From a checkpoint of a small transformer trained on Wikipedia: capped logits.
Each number is 128 + 24 x the weight over the matrix's rms, rounded and kept within 0 to 255. Layers, rows and columns count from 0. Numbers have three digits each.

# down: layer 10 MLP down (transposed), 1024x256, rms 0.0603, rows 528-627, columns 0-63
# up: layer 10 MLP up, 1024x256, rms 0.241, rows 529-628, columns 0-63
down528:138145124155147126137136153159161122126145110108151120142140133129134147130167109154142131097108170131118147149112116147114147115076088116130132146152104106131131162088121141114131115116113158
up529:107097115112109134128129160140102163147145092095120105099099090134167116151113119150124164146106109199128149134139161139166116128167142146108155171109111123136125121192112175119129133135156143
down529:114115102065150143124125152131131110135116131080131150136120121142097122164111126162072118134133106086172117130140150115135147122100140095167130108132142107134127152141119158117107102149106148
up530:131176142104134130189170175124104104136129095146078132117094140106100135098101127158118096148123091092136151110124112167127104132152172126122125128150142134144137112139118154123088136066146133
down530:163146143154103119134140099105134136135127109124114135155150105147128119152174116118116150095150103151124142130123115144125134110125119102092142104149107127121125087141132165133096143112134131
up531:169129103102132137188120122185100112114142119083120127156146127145143149143140153148139128121093128158174129118139121110181102140111121131121170109139097165163124087113153126135118117156132109
down531:131133132095143149120114093151129129124107110118115144151109127118090153118114155117171163115134112138107153149108118127128109102083087122123204108111141134162120118106117117124135110138107131
up532:157140132127179145082175134113067122116145098108135144128134116122118165173170143110101108147053112152171140106129155158135130102121172107129150164140145122108149161129123140115139106131128095
down532:183166092102122132143125162149122139059128126124120113170134089097118087182159101157113150125136135125132099131133132127157148133123139118135123119081115157132130131189122078150155134139165094
up533:156125111131107177163095116118136120146088154178141144093118103122152112109101111110117060107127163127101144146133165090138147153167121120128120140119124152155123126134162128125115138108135095
down533:149098117151117132107144089107110125133114166183100137122136113104127108152146088126143143099100133113169114107103146101115120100140109120159100131110124140123112116125144154130128139138164127
up534:109151107139139134118124126121160134160113115115129122149149086134169128122114131112080168150111132136124108118172103130102119114074131160114138130098086125154105156120113104127130149161123087
down534:142137116123116120118119149159095128116134118139138173131129134136138129112179150116146121164137097103152162148160091118110135128108139142114145151132111174123092106114132159143133123142159137
up535:146144151095112138146111129117155102158151151140120156150124122138157148125130120135110105154136092115089127139178114070092141083100099133163146169159100103114129150116117128144136126076092094
down535:140126116132177133158154147097180114136174131141107120151168104115113132108130126168149107132095085103123167155108119114127134073098149104146131123151150140112125184113162157141136107092143126
up536:131146146156129120109097123164169147133175115118101109160141125137098160158113142125146119119103137155128116150086122100172123103121157088120129157126137140129130141145108163109116132131112146
down536:110080136136178138134121132119115095183102132154160116102143193155127078113129091115124102102141122129135152119172145133096104144097135100147130152133120119155133132121152157133113109158137154
up537:129151119127134123144143110115103115135103139117158101114057161110154156100114067134111153165131115114155121127106137169110107108166122087116111157120166059131161104175119154094103085162099137
down537:069124158097175162128119127111093156138118157158157156136135149109120171104133147099104131098120096204127148123157131107110095147112139115194128124116075155101136154100139115098074108140120156
up538:106126126151135119111089125137126142127136111115130119116122119143121125129124104125166149127103147119117136111144091125114110149133106110140150091107160170143095155117135150135087098162139176
down538:099132105104120121118139120113163108112182149140130113127129125109115141145150109094135161128135145142117111129130126125113112154131097158118133155128139119113100142141128125154113111136131146
up539:091148112098098166142118119121135162141139071136162151166153128156111134149132096119157148138159141129149123139148161135160123076136155114122119135141114082141138122122139134144122122091085135
down539:116104106134138129171117124120128118098097096138120105137124158129132099154128119103140102151101130102138112069128136152114117100155102115105130072132130099119143140133128098102162094119126137
up540:093124124126113134093123120077131119147083139161149127172168122174157142191108048140147109139162135102142145085138162089163146146136141136139111119117133139117149159113151089144134180122136113
down540:119146080080136150177144114118152167107125109112113155152151135096079117137126131086125127194129118176128152106142165139101121127170168133136133114115195141142141127126119101147098140117160152
up541:117122121148138119112090093143157122099112145085086093137094117120126138099149157163090072150104131111138129114126125225121084133131116134152136148156155167067148143113125098158085141117148130
down541:136163137137114108134091109125117102195091124062100085118159097129067129147114101146155112143148119122112143070170104120151149116151167137155157116150100162113164137139092114156125111154110081
up542:126141146089111137131172153127120136161153119134143135123170121143137158131109116102153118140136162109112087135111179132100139131139117114154167117132114111112154071097094108126133121150087163
down542:119168066088125114110124118111114138154123148120119079157092138110120146120146131094166158147114130147134112105124167139126073126139150134125128107144123136148152127110156106138107118117126151
up543:104144153160080133137147139129122101101110139152122124139147129168093105159118138172116146128143134138125115160124115124121069112137182133142128116112140119113147138144051188178111120120146132
down543:110080166139158149061089104097148130190192170062110144119161168094168161123120128125119111101143146069152125132098118155135142135105132076169185114095108145167136125135145126149163166100111128
up544:134164126153129160157133125099106134088140132129126102110168132143135138139134118120155161111098159145128145138151140129105172119107125077128155099131122104135131112147144101152149142135077109
down544:145151179131160112129141109108138103114167125142111123123113111136114126102166112160079120120133120140154145131092126127137141121138124131124127125120123129143107127109102142117104160070150157
up545:143124146112125185123166135114131119123113168177143122133135154155101132144144157110150124153110148165153119134139137133120111119138130117103115127104133145150109143107112110110153095103127112
down545:158123163127108125111108127152104119153105128138120120094076122110088136134117117132143167112114108099154124087155143104144083158085167133152149129115154132159123115158152123127180108112140129
up546:105107100120131154130176149124140133098105133149177144112106181119119108141139135133098112167142138158110109133112148104113127079106162140084105148173189121152134170135155167126107114140121086
down546:112129110086077147152151125117105090128105107141141101098072175099148133150122095144110122128123108144142114154142132089135133123116118123117120159136164120158146141105168143158164147120074135
up547:088140156122170135081144121126111122132133097117109119145161156123151144107093172091151137184073121157118152120151095154182148147102149166146194106115147090127144127145139113143130090153140135
down547:110131121139145127135154133119121134201138152192164123140145124172106120098154108104156138117127120141071128130105156127114122135142079108091092124141175117124111126112095128114118122157079135
up548:106169164117115197143136092114154109130166112130113127097155113111134122132141116178156193156103143117116132175172173140110123151194122160131097089143138141097126114132176130129114126124180144
down548:088127120127146127171122077125152130097152095141164116099133107123143140124176141117165155116135144098124153156145137142119153146157124154111076118163158110128134158046101160129110149144150116
up549:145162171134175119129135116138098133127148183172131117126170130138159104118122128125106091112130142144129101150085126098138088142108146114132131143176111130109115099061141142067106138128080084
down549:153116164107143137134099078118111142123129141129150100124124116116132146090163109165144125111129139114136069099108122090118102138149105100123151166166124164130145115176110133126130146149124073
up550:105171164133106126135124108153106159132186125152125138175133112122084098113097103115117131166119141154046126120131109099101102153176101093116120156164154109114162161077128125120141117072142147
down550:127144116131089138098115105115135132166105104119121151131129121114078129121122122135158124126147096130118133139141126141151117185122149128143162125125170109117125112115159149121140124118119117
up551:133121160083124144105128106172087142158121110111085142133114123132140127131117112109163142107132129155117134132148185119094161149139163125177092123103149121164128157115154116179138122116126148
down551:141085118132163164127099095130106147130149093082141115099088095114168114110114100102115126123159114146109144116154112177170063101135146134149117155110124142172098065139138150122109133127113082
up552:108133132099119141110121146102105161108121130154094116120131161110140093149117124109123118144073161119150134155120143134111143122136105156110106125144121135179167176104122165151142134130132161
down552:138107099153175137102118102126165120033132153161141117144153119124146125125147115123095118176134128120127151149156133162117123145099074139122121121100162133126148145141127160150120156174114138
up553:095190111110102063122071129166116107130106108122151146126147121106157168124094124102146145136135167137143140064140131108147129133050140094115118093106093095118123118127104166127099120117125146
down553:116175120128123163120131118106131111100113129118121153139130107100125109154090090097138124112157166131105150079131123145107133113127123133133130110123108111169132113108093156111165150131146112
up554:076167108133118142109112123131161128119153131100131135133145138136136149158134142123146139104128172150098158110117172154110132154115124147091146104141125113132129066136153149149129112155191145
down554:158147116125106101137159134131085161168134164161157150136091151086118100111157109159100131107131142129109115104140094126131139114125115121138117139151107133128122116118101110115134110130154146
up555:126133164100095144145112108091165129147084128130124150124151114111123103128110128156114121134093159115128133133131137153116130125141102103126092076118140156147091090140111165129160105140106084
down555:153162101129130114114123144128155079110121101176140148116121113135068140089137162102144120105136121120142145115119141132164150129145136106096102103108140101124158111111108118160129097152110074
up556:118118156137139136113112134168126125151137116147128132162084118136121095122109147129124141165088133150098086119114118139108137113133130103132130161107127133108112193110111151146154144108128136
down556:108077129148110105121120123154086121143139109139128141145144112158127124170155119152097141189110140117124160122109113140131130112140141121147143128164112113098139107124105125188148108146110128
up557:125162147127144124114144116124134182124145097129093119119124132106140132105115113105154133133147160096118153122119106138136120113160094135103123131146114099137127116155158130124119122150106088
down557:126131148140135120130113164127130124109134188118110110111144144154127130137156098083098127107098134175131128102121124091102125146120116119115120123109134174157099112103158133143101152150115144
up558:093133081151136113147127158107181086119159143139121166125090143135173145144178134146138136113141127106129151100117106161130086156115152105122152087146129189124106150154127158144128175087141091
down558:114137111129153100152150174130125092160153162130103103151111140115171103124119094149113144148132146136135130128120147162132117147121136103151121100149145127130125135126129116142151146110095140
up559:139110136129140089095119073107106139144151083136103154155130138174131111111170103119133052135124101107092134153149086163122091121114130128100141143112153122156141144098107109130144092127138138
down559:129149116105125075113097121116155161128141140111088127142131133153163148111108085144156108143127121114130148127186096102131139154115108137086144108121139125101129128105114134150103107132119140
up560:125128112107120153161122121103161095087121126078101137136132140146118141122124104108140155177120086113132130119133133104153131128119155099124128140163119130103127148127132147091122097135077104
down560:168134116177135163135129146148145140085145119114142140120107133156145126116119132104130123135115143114125118167170145127116133117140130135144147103202143108131151120109112114091122149124110113
up561:127122121103171131141119161148130112112067096161153102133123094145173140062135075124104071122126173116116141107133120107109153145191171144142132126159153100123122109111135152131133161086189121
down561:099137149097137134130137147144098142099107118123144140127131123154113156108140096118145116098112132097132105117124114142121148161148142088102138094138138134118104118138116138122128144101123117
up562:134111132133130172167163093091124112143104152165150127161129078104082123109085126133129128148134094150132125140160085155066101115105142132116100113138108120145152120134151130135139137103135162
down562:144131154097132123099193127131148161118181147126103146127138144104101107153104156109138157110085146070077144101129123138134162133079142105099126072101130126139109181091110121170168103163138144
up563:114123139127104145093143181103138109126146085041167127122115137158161156130113147139157109072140162154129119119156142126161135127111138178087164147139159133125108139084182134163121127163087102
down563:127127157122138134134125180134122103176148109134126139148118100172114148117136109126115155111151082116133136145101134157114115144119160114115105145090105126127091168082102161147122096190110125
up564:168140122138106143175115121077131145140152114147165078137104125133124114107123124169089164134138117104106115112139088170113140138116119123118095107122152095157154104137166152112125135131107127
down564:104113138110149112091124119147135124125114132125138173104136099148138104126134144136128116155144105153128152120134139113113115092137135103117118096136090123102168167158109129095115140096106158
up565:139142097147134134091104130121129112087166151139130130133126083136153132133132106154136133093141114137148139138142103179161132115157162152152091132124149102127111125162135115124139115097094129
down565:146126134127079149135136129172150151110120142090107111116108136123146131118119106157123156126130115107167111125109138118135122117087174140120130134105117141136130145145105145124118135084098105
up566:080097114143113123130102126156131119161104121107157146138127127151116136145121131148154161175167132139109146113159103181142110104146153132131108108137113105106104119134112113110105082128148102
down566:117132160162142120091139123162127102152141120162109114143121136140122127139120126081088117135108133116143125160108142102114107149159108138151143152120127121130102130135140158129108143121131107
up567:163153160115118126094128131069131138106157115128087138102152131130111097094136140208149139125104128163102138145119153143207130157116100121056153114090133107123141175107113177144114122103131121
down567:163126153129161178147090099118122149149164131128101102103096103081101126116136152173119110135147117159093147176110171157137121137118124114100115157126115107111147111117082124095133150090139144
up568:118116156131102154147116087091105105133170125129133188135211155142164157141147106095160141130143112126121092121116154095138145129152142134107151152156158172099120164135171129125157138137146134
down568:142148129110125142118126191106125144137077106141111153125110150142152121128118146145115160141128119127163166129146098096105094119118157159136120115158109147113157151146121098138146102089177129
up569:127155168148139141154130168124096155122119126145132099155169148148115162118159164135152140129093137105151075138111128171123113169118109159114084140099164127096114146127114135201151078145094164
down569:144133095096084150140116154132124144101124135123124104118130111139138148135158116182135098095099103127127083132129152149164109149089137111137108152088129150114162127076105116139097113129116098
up570:138101107067139104093105077136165106108148119118107141099117093149119114131101195152161164172141154092132111131100149148127126143161148146141149110130148134117094142140144087167086135118113148
down570:128124129119126123125145147133153127135155122128075126117105135153173145121125134159138106137076115102126140106132135164093111108147088145139143119151117119133101100092175143125108127174120157
up571:167109137170090143077108120116156121138129112169111158117119135143117130101142137103143136102106130148123121103141130153141107152139145141147166138113116111102113091136134135126099168128107087
down571:103121093149148131128182125087109113152116092163112107096110119173147132105136109110121160103115132109091171133104120107149084084130184133131141143135123118147145128116148127126155134130127099
up572:112119136148174085153108134144132103115126126112112103121092162102109176155120102119112132200115162129120113138134157130149153119102119092122151129086120162137182114116167122091137129104125105
down572:080122166106088097160116108133180149122128098136146101127110103125170102176135120124100097097120148117146155110101128132149154119117129179096146143102154120121129140106205158121118153083162105
up573:101101141140143108143137110150136118148100066131132117116130113099126156166107138112138067145152154151142111119123091110149120126112131126142105183136128141116157119179113137141120133094110146
down573:149111126143126143116116158110121106151123107136129174113101146123142115141136116110157161091142122112120115114133094113123134107118119137117121160126154103163100127096172149165148158121108134
up574:082129133100133105151170141164129143133168094108098142143112130109157119168116118173133103117117088163143144142134127125134120168117144138152175108116152142135122107130115079149135120131084125
down574:107106149120144138159141129098119124121131138147123137084134156123168104119140120110123119118125066158106098135164108164111106166069089125080162119137104129120164108101126115162156133128148117
up575:155129123082143143125162127147098117124111149092144136090123154165109108128096154143158111136144141103102128109185152101134154114110138065155112155091098144154139122137130152133171163146142133
down575:112121081109116127145144136166094125186100158153141093119126153114147130128166099166134135112131121126131137103139087166195112179156104101133110156106136146152083140122092131144079106098151132
up576:125140109149106121136071124114116123092075167152104113152101141112140138111102093122105156119138108109145122179154150134127158118128105091162148148151177130130142105150146146157115146143082147
down576:110092124133124109118121123136116102097100148102150145093122109156120124179134127122111129118125140117137144144141138128116149112143088132117135117154093135125159155126154111140131149101154126
up577:134147100112057126176147179139154152105131113094105174121170138093144141141114124136144105136120114164143113143162126106107186122124112136082108166145147125133142124147135173120158105059133104
down577:168149134120125152126146104137137120126126115103133165148141153122127136149172161156156158136101097110113138118097162124095122069155117174120132123115144152117168097138122150133165121136109085
up578:121120081124158137153122141067089150109141144087156083131109104177120164146148137153117116119115129084130184168127157109107113147088097156116144117105086166179133180113141168124099107093122117
down578:120154131138111141122103115137109085170156118113154111085098091129167118137113158152113126133108124120098113136134138145090134102119153108098121114119155163144119111136135138140100108101141116
up579:111119083122113129114138147179138096136164116102134130146159124143110156107148115154186148141161089176134103100134140137128107154172121098088127149113147156072105120100096137131114118134148140
down579:115135122097132160126101165141144142121134135108122120140113141127112142108111152117137124126139101168145142125125120160147158156124168151118137149098091128104110061115128142116108165135163121
up580:087146161111140125162169164138099151119092109113145115130155114118152137119139114143113094140109132148131103132139116181142128108136118120120109103129131100086137126145131126127129134152130147
down580:128130132078100116142116179131114125127100124139121110096118116088125151123137169144151178082157098134159113093098118106119093130107108111133107098152151106128123143150085132148140095190135086
up581:159108103118164113134155154135141156116087106099139086162125182134090120093154146127121106114159103141148140203150125102102136138138134180098152134147124108096078137159157116115106093133105090
down581:132113158148149116099157101129134148113123118128216148100121162091132108089162120147123116076136101173133118130166140075116149131164151105113148159155110107129140119170092123128150153068096105
up582:102160143113132151134103106134105114098109123103135129208142107157144145100120138139131112131154114152107120112143114110137137165187118090089089124159090078123158134129110116134162109141123095
down582:111121131133139148185119144112139105129132109108136120099152146114114113166128119130177125103062088104138134140106151082108106148077147124168156158121094151122123116106117146111106089130120103
up583:120153161161107143120127125102137141128108135105162164077154119192130126125153142127135106164098117127109096123138147128102130125118152121122149122148175141140081132085149121163148093079104150
down583:151122132133119082149119153093174107213093136137183159134123120107082134113127149134105199092108114117136139120132172128089159149174134112131159132126159140144159119175169125110090121083133101
up584:136092096146154190105119145119131114117123125096132154151128132157116144149160120121140107165094091169184173124142120158110141126162125123167106143141093094117113144087143135137119152132123134
down584:152125103131121131114123125092114102120089106120154119101182122104137113150076128187116184084112127111099148129194141113088118160121150123090115137106063130068089103073141154114098128115124171
up585:124104119141134157095154110151142106133098164156158119146187159098138146123102155115117126145136136136150160115133151124130121150117139165154161136147158077139157120122166103154142109124158116
down585:143162139121120176155148107143128105118152136121147147114129168166143112130158130142151112115143140141094141093148100145098121142134135130122134136090151164155145126145152181116128144140114155
up586:138138164133221137116118102138149145135125154105095134057156133142095113167131140105101091158143136106120108110137188156141143106079093146133128148129078159166133128088112136141167105091140150
down586:109130153109113156137122103145126142104121116171142110132138135113159132147099113088109148113175139096133127133124134065144128125097113181078121129154095140090103106113167124119125116104167146
up587:166138086094165111119141193136123153146101153108090139135106117159144087114153101139079153159082117112124136142136148146083110120110122135148099143101155132122163124086150123161089138132106102
down587:087138108115137157138122133176132171147126090093132128126142116147112121126113143125132101127129144190168182140128115126154132132128182171129164117128184121121136113122076120074130162143120130
up588:130158154132121152121107110092128123171093148138157117129105141122205151131098107113084092150145101103166135120150176119112103177091101095152170083125156137102141123111110093132119128125089149
down588:193158110116118119089138117152159148137109098106117136114109153160165133061164136147139157098118139124110151110115150099145140159114167152117157117140110112139121132154144176153123129144169093
up589:130101115103125173127123139144151102088154103174125117127153144135136144134134126138141156102138113133121106079124100083180143096151112149120159138127124150115162098171111163146124119160127151
down589:106116131111128149122123133088138125179156094176093113185124155074100159117139127165130127107137110126132098137121126109136120145122115151166126121141101130157138104151079146166131132101118156
up590:149167123111115122178159159133160114126089174135125142102116130128180140159110136081152154103116112139155121148141130089112114125149149084123107145142121115147147097164174134154059153145112135
down590:170168121135160092135116123153109182131132129139116140081129148110168105104127143130117156148102128140125086158100162078101103090158082110151154126122122087147162141166149095178084116106142161
up591:096109147128127175133104123090139138110121081131139100120154096156101142150162112151091125135134105178145099094190160088158120162133157118136125162143095153139143131140114158122115115115112131
down591:142150127142139116136143110121114163136146133117127120125139135081095130183147090159104080090111113127113127138165092073143136131128117113127138115099100150149145111135130109143131166119117135
up592:157170116115125164130170099160135110153095143117139170132115085135124203135136118111104133095061132128099112126091134102147137175144098129106132178130162170110146117116134142110153109140115104
down592:112131135118167123149137130111116122101107124106163112085122153169127112109091139114146161117177104110109115120147180115092116113132148123141142138141137125170125132150132171111110157148138128
up593:102061106129166080079212127168157140099105152094250164157101142089132122122141148125057135093134128159158133139143134202133098104052104106101165095137059095103110156146110128069088164168145179
down593:157167108115059128128125074120130144142113152118087126114123114108144111119122076124136113105122116196111149176132133113087127118102124108147151143105149067144154134153131156128065075122114060
up594:071125140119129141104119133126144175100124132110129147090143144152114149156109138111160132099084118108139106130152137107113073143132134094130146114157128168119132149176166161179132135123148152
down594:085104151153114125166127155113109155143130163112123171090159149084129157135129098095101142120120110142152148109129124119104145121105099162132118085156078110114139100168133092079116093182163130
up595:197155127089121136120137081156114111123119132130123117115103145118095147130119115097159141119154136104126195129126143172108129161179166082148099130130127083177104156106116138090137106104108124
down595:122136114159151110124117123190157139158108119101109112152103093132115112085114166109157103122150117194135143128174144127143158135099141157103140119140121140176189106135129187105124124104159096
up596:102143097118095108114138120146159120114130139098118133168142123122150077117100163126154127133136117131110173105140125147154119111145145112123128117150167148092171161132129152073128123143097141
down596:127152135127141136162111087130094113084149138114097116141153113109169122125103106103122147153140105123121142128147145143121127107127111135170160102121124136149144152108131160135173132094124098
up597:140122123152131090067127167177109118165161083135150147115122161146127159123154132125089129166130126115110157080146112132126092161136124106130138119096157162152073150128151106115117112094108110
down597:098123147124146113117130145115140113105187136110126158096143142117120097141132171081118091120132147094145146167145110176111133114134115108139132101113102127152140125128105135125169148110110111
up598:140162107153142102127126181107144066129073163154105123144155105154109128137095104157127137114140103114105182148121110124171123174110124136150118185156099129106140172170112126128153129067119101
down598:125124143132110160138161105124115101175116155136123134127148114095137145154086113108123144076100141144128125148126139156142099124177115151124130135114139133124121159175117116128134141123115144
up599:100135155148135133075107136099112132108109142104143106090119157134085147090136138141147131105108165154092170104125156138115126124148130143106177153140125083114140136154128150130046135137142072
down599:153111115132136156112092124151105114149159113112153131088135140124106139139126123109177116139120120137151134162144140121111174160136129102134131126188156116110142118106106142111098147133133143
up600:149137117104144148122134120136111149126124150102173140104103181109146120122123099137129138131143139140135160162127128088151120099127121114103073080109099163137172143096141104106125122139109142
down600:109121116133075063129123134108112153145119161165103142106123112098121133135108147107117126109138134135132097206151127140114132121155159097158117144142129123120098140132109124134187118138121128
up601:141145111136116171119145140090157124149101174131130119137127134130107135135117133144103084110177136155149100136144118126130071127160147089130118121113120143131119102127153119130117123114150169
down601:126121157104144176141097146123170154097121141108101113109087171105124120084104142164126098120141111128160127110106102116089084111140117151090153143141174119112116145135150139172130111170152130
up602:072165081176194182149096135155128081123064225124227104168070126169102154106152105151181136151108162039204126080163183080165079146098165088114121109086124135115109128165100097174139113123170139
down602:091099072186196115102142116175126109142068151114152144184083124106143210154144147120105104080161147075140111135162145102146085111075090144165119047083138153185145098128155127216125140024072166
up603:144116099115120165170129154121125136163108139093115163110120122087082154132123106106089096183118119149096161130139131138135090127094098133140138083135157077153147156135145148130115090101109083
down603:097100114148117139170099149105119167147074143093127115118154122142131140159103072120112126176140142111160175113115135148127093116104166122159124124117141171118111152109115127136157088106170135
up604:097127135156160104137130103100149145117151152150124152111146221106100149099124161109136095102129158121136109080146100155162183094111149120136143113118115147108185059146083152176102108132190144
down604:139085151186138114139162132149173130111134139207144137161100137096084131096141131129159120087155093116134147172147168138125131150160152134175121112108069127119130122136109118188128121133105190
up605:102179143130140086099150121134121143131100135123127119159152107150114111096142092111116129152120127150115125148156116134157166130137129138118116107122099110115137125144128132143131118135121122
down605:117144085104140160128125126122122131114064155088127108134113137184144097135141133111153155142120151161127157088133140137125122130125123083118102118149096167150119157152148142126140122149075184
up606:104145159113140143129103124135135151120093132164123136114154106074132102144131145151135115120120117136098086132095137128147124108101142121148094133155150119101142119122152156126144113120101095
down606:112129098147120118154128144140143114155116122109082117162116146151110117141123135138100119117140154142101101132163143136135127132101160113147129129119104154168149123129111128142122151135101119
up607:104111135156149140122142143112144095131118122137125124143133145175102119108098108100110096150114112118120140095093104154107128087096150139165108124123121161136152139143110134096110104095155107
down607:135110122157102128116133158124184087106117181074130104172133110118098121162129117134126144099094169117116131137112154150142148106088133135087116107118152137158137155133123150121109126113134123
up608:137143151117134123116120083153151141112145121114133139138125126121098140130148127105181096140104118117110085130125128143154134123156125113130118145105147156136119137114113106100104076130097132
down608:134124118116150107122187131156144122093156107150128139097151129111122107130112161149147158115123148112168125124136132131134106171121130088121140113125181154136134100116130144128154140133125101
up609:115105082111127105144121142165153144133125068132111183076132171121125085162136107160128150120114116129091144109127116114155143137149147102143153125136152128105092126120123122134127122145125171
down609:139170119134132152114159129132159164132073158156119101128077051132131088175086090123090124125133180123125138127156086142146167125105118129117093152096089155138153123140153128141091124132108167
up610:110109140075108175163115124132159128127136131118142150167098149169133151148156136083130112092121163101111129143108146117148116130142143138137141119163136121119152124150189138147120088118087140
down610:161115116136095100156147149132102090122119189152074137158172169104082139165131096148122142165159178179116125119105129130088141170099138114125150117172125152124101112124085087179103162109133116
up611:130135151124125152145155131122136108160123075101128152134119175102109143127122140119112128165144072106070119124138131091119151147103117127089125120145127147118119104094111182170131138103105126
down611:132139131153120151155106125108116127111167123162083116158141169108140112093146142114099097126103112149123103131155103130122145127121169121083119113140112103109080129138127114159169101148132127
up612:116143141125172120147113146122147125166141152115143096128085117163151112089128128143109134114128158137127097112136120130115138106144131138093170165130094152090089094118157118117154142164168181
down612:166083101138156068112083111112138124111162124136133121131137103098149087160117136167108139125115122116152137128097130137133121145144116127139111155122144129128128114123147159117109149149140152
up613:098122152153143126095147165115107098150138129162176108127100148126118120171113117101163117134139116113082183139127141128187153104173155092103129099135120131132145113143135185115066055131161142
down613:167110161113140106149140163121146126116143113124102136129141155138126142156110123103159090116168118100104150165140125092118116132153125139100132116125112134111153111139117151144118139144097126
up614:155116086123119170103140166130098112131115156088101132155169128121112155120094146171094122137096102120148125085165169086135127151143172115119156150137076146109096107121152131120125146089131105
down614:112145112091062132170137141171116157108133140149123135116125138130124122152094135103150151123135124105078130147131108140128130092143155103123066168122110139185098124132100158165090116090146152
up615:108156115104152102140102227212125096124113118150139127145120131135099117153143084143135107095130121104167130148152118167156131090139185177085134153174118117125135116101192167100113100079115138
down615:087126139107145154096106156158123146137101155098147096146124164102117148139135109147172140143161091113129090148124106139146127100135121149119149113138122134110146112112122087087094116128114124
up616:151141116100099092105140094122147061145144123148193110155099146119156077100090158132150108132142137146138150142116143131141122120133127143089143134104147129094121116152139113116110138078100136
down616:117098092115134120141114137157118124150131174129111132168131132116127131148176134110123155119089105122127106093143115127157147120114108150091119150128112098146097098116089106114115177136140127
up617:132125117123113057097100169126113108152122161128101140108096108116125124127120148157146108130111152091125162145149115150097107177113145143050103144123111147116152116159091104134154122160145113
down617:134168152103137159112107100090133174149161099147121107152147112112110127126160116138162133150116113141113105131166152114133098144137150089120087125137141071133133104099106086162137131085132138
up618:172119128137117138089144111141122174141167175144116078141154181182082129148102156091134148153174095124083109143128133150113171101110146156137146097118126109137067145131108084139102103126098089
down618:143147199131129136130120102080097164138125115127128141113151149149101115161149138110102102142171117141098149149163157161094129100117085116149124111132145138164076189121112147133154087126155136
up619:133123147147096126102120137111110099107154112188128129166135120116107119124147148150160100146101130101101171149115169115123127092178082117207125120142136107154130109138138076161086150115105179
down619:153157115134109146107148095132127156162122139193143160174118157127146139147120114127155126128144134111116122146134137150131160126140129126142162115144128138118132138118143124097090096132106138
up620:121159156146113138108137145116133134131104096145130174151096163098130148156130126146142191115117112106158114155139140097143125107146130116127145122136092163132181096154109101116155120090168124
down620:137147168101137169126115121117140145141136114114103129098177123155136154120129115094160133154135144105095144126124090147125134130127109154120117134130098153083128125113092102127152099189158124
up621:161122120143160131081167171132101109124126114119140157121115166146149134131168136112155128122151105143131107157123129139139124113176165156154102118131110114112179100157158104141121112129113105
down621:119102124156150132128185186149140148084126130141088130147111140112125184078137149108156118131153144071113135134114149086091086153160197108130129094088119155108156149130159123144156143112131121
up622:147127129088106069152143130138114143123118156131121107127129146112115109114034119132133123124110141115108104112110166122134121156140162103138132155132099117116160120133086159140153148150119130
down622:093187153142113138109135136094167150143093136142111125140133157124125098079153075095105079139140114095136129161130089128132140141123171137140142102129131132123131114141137137142100149126132147
up623:135168131132159127165131138117139190126100123123165077120128165155081164132166139156159094144119128158133124123076070138125128115086147128171084118114162157092129119111153101099111151094169118
down623:127122134101127099150146098103141152120113141118124108150102176145120156184119103122154117138142118137157148114146078150116145108122141128133130120123150122122132127125136134094122101122159154
up624:117159149143153142115130128130158127061148121133136140133099120152172146116136099107129123132133078149109083129126165136104089104137148130154171140111134154171152094113155135127138108108125116
down624:122127107173172131100150146151098130114132111106079129076145112114106117108135138141139147132067126126110164120124135137137140144131137158122111163147114201138162121135108132135125152147121119
up625:097109136168044072121096133124144146148109121144071143132121120123136127155075144092163132146144145124142135139101102154125136135103078167141127129142114125105153130124138141107126149121138148
down625:134190100162102165116130112126120066144143155131159138145141128178168097145149155128107167106095143122144152123160132133172128151146158122124124113125138138161104147114142103142094132111149121
up626:111173164112115146098133141143167160136133126131140143172082143156127133109145172100119113149127151124113142132109125147131113140137127106107118143132178119144091107075106121142128106101140086
down626:150147121134142085115136126112056106149140109123126132103125137123137102118162125116127128127118111135151110089108122133147157114170108119125107143135113123131094107109144144090142136140123112
up627:137148145104171136123055119113089130112130128130107099104133114122124124103113130108158141111105125119104125140147165129136140115144118084119141147109116148153108130161079150165131147158122138
down627:129140109122131124133160114122126137125139138165131107173154118101161143151134122134092116179149125133126160106132147174133124152112135053124104134152147131129119124133105116172151130140128098
up628:151143143129174157097106122160139119105133122109153106124120154125146181128112120141152094071116086141123172123102137144137191131141145156127133114129117146118104170152165146109131104140138132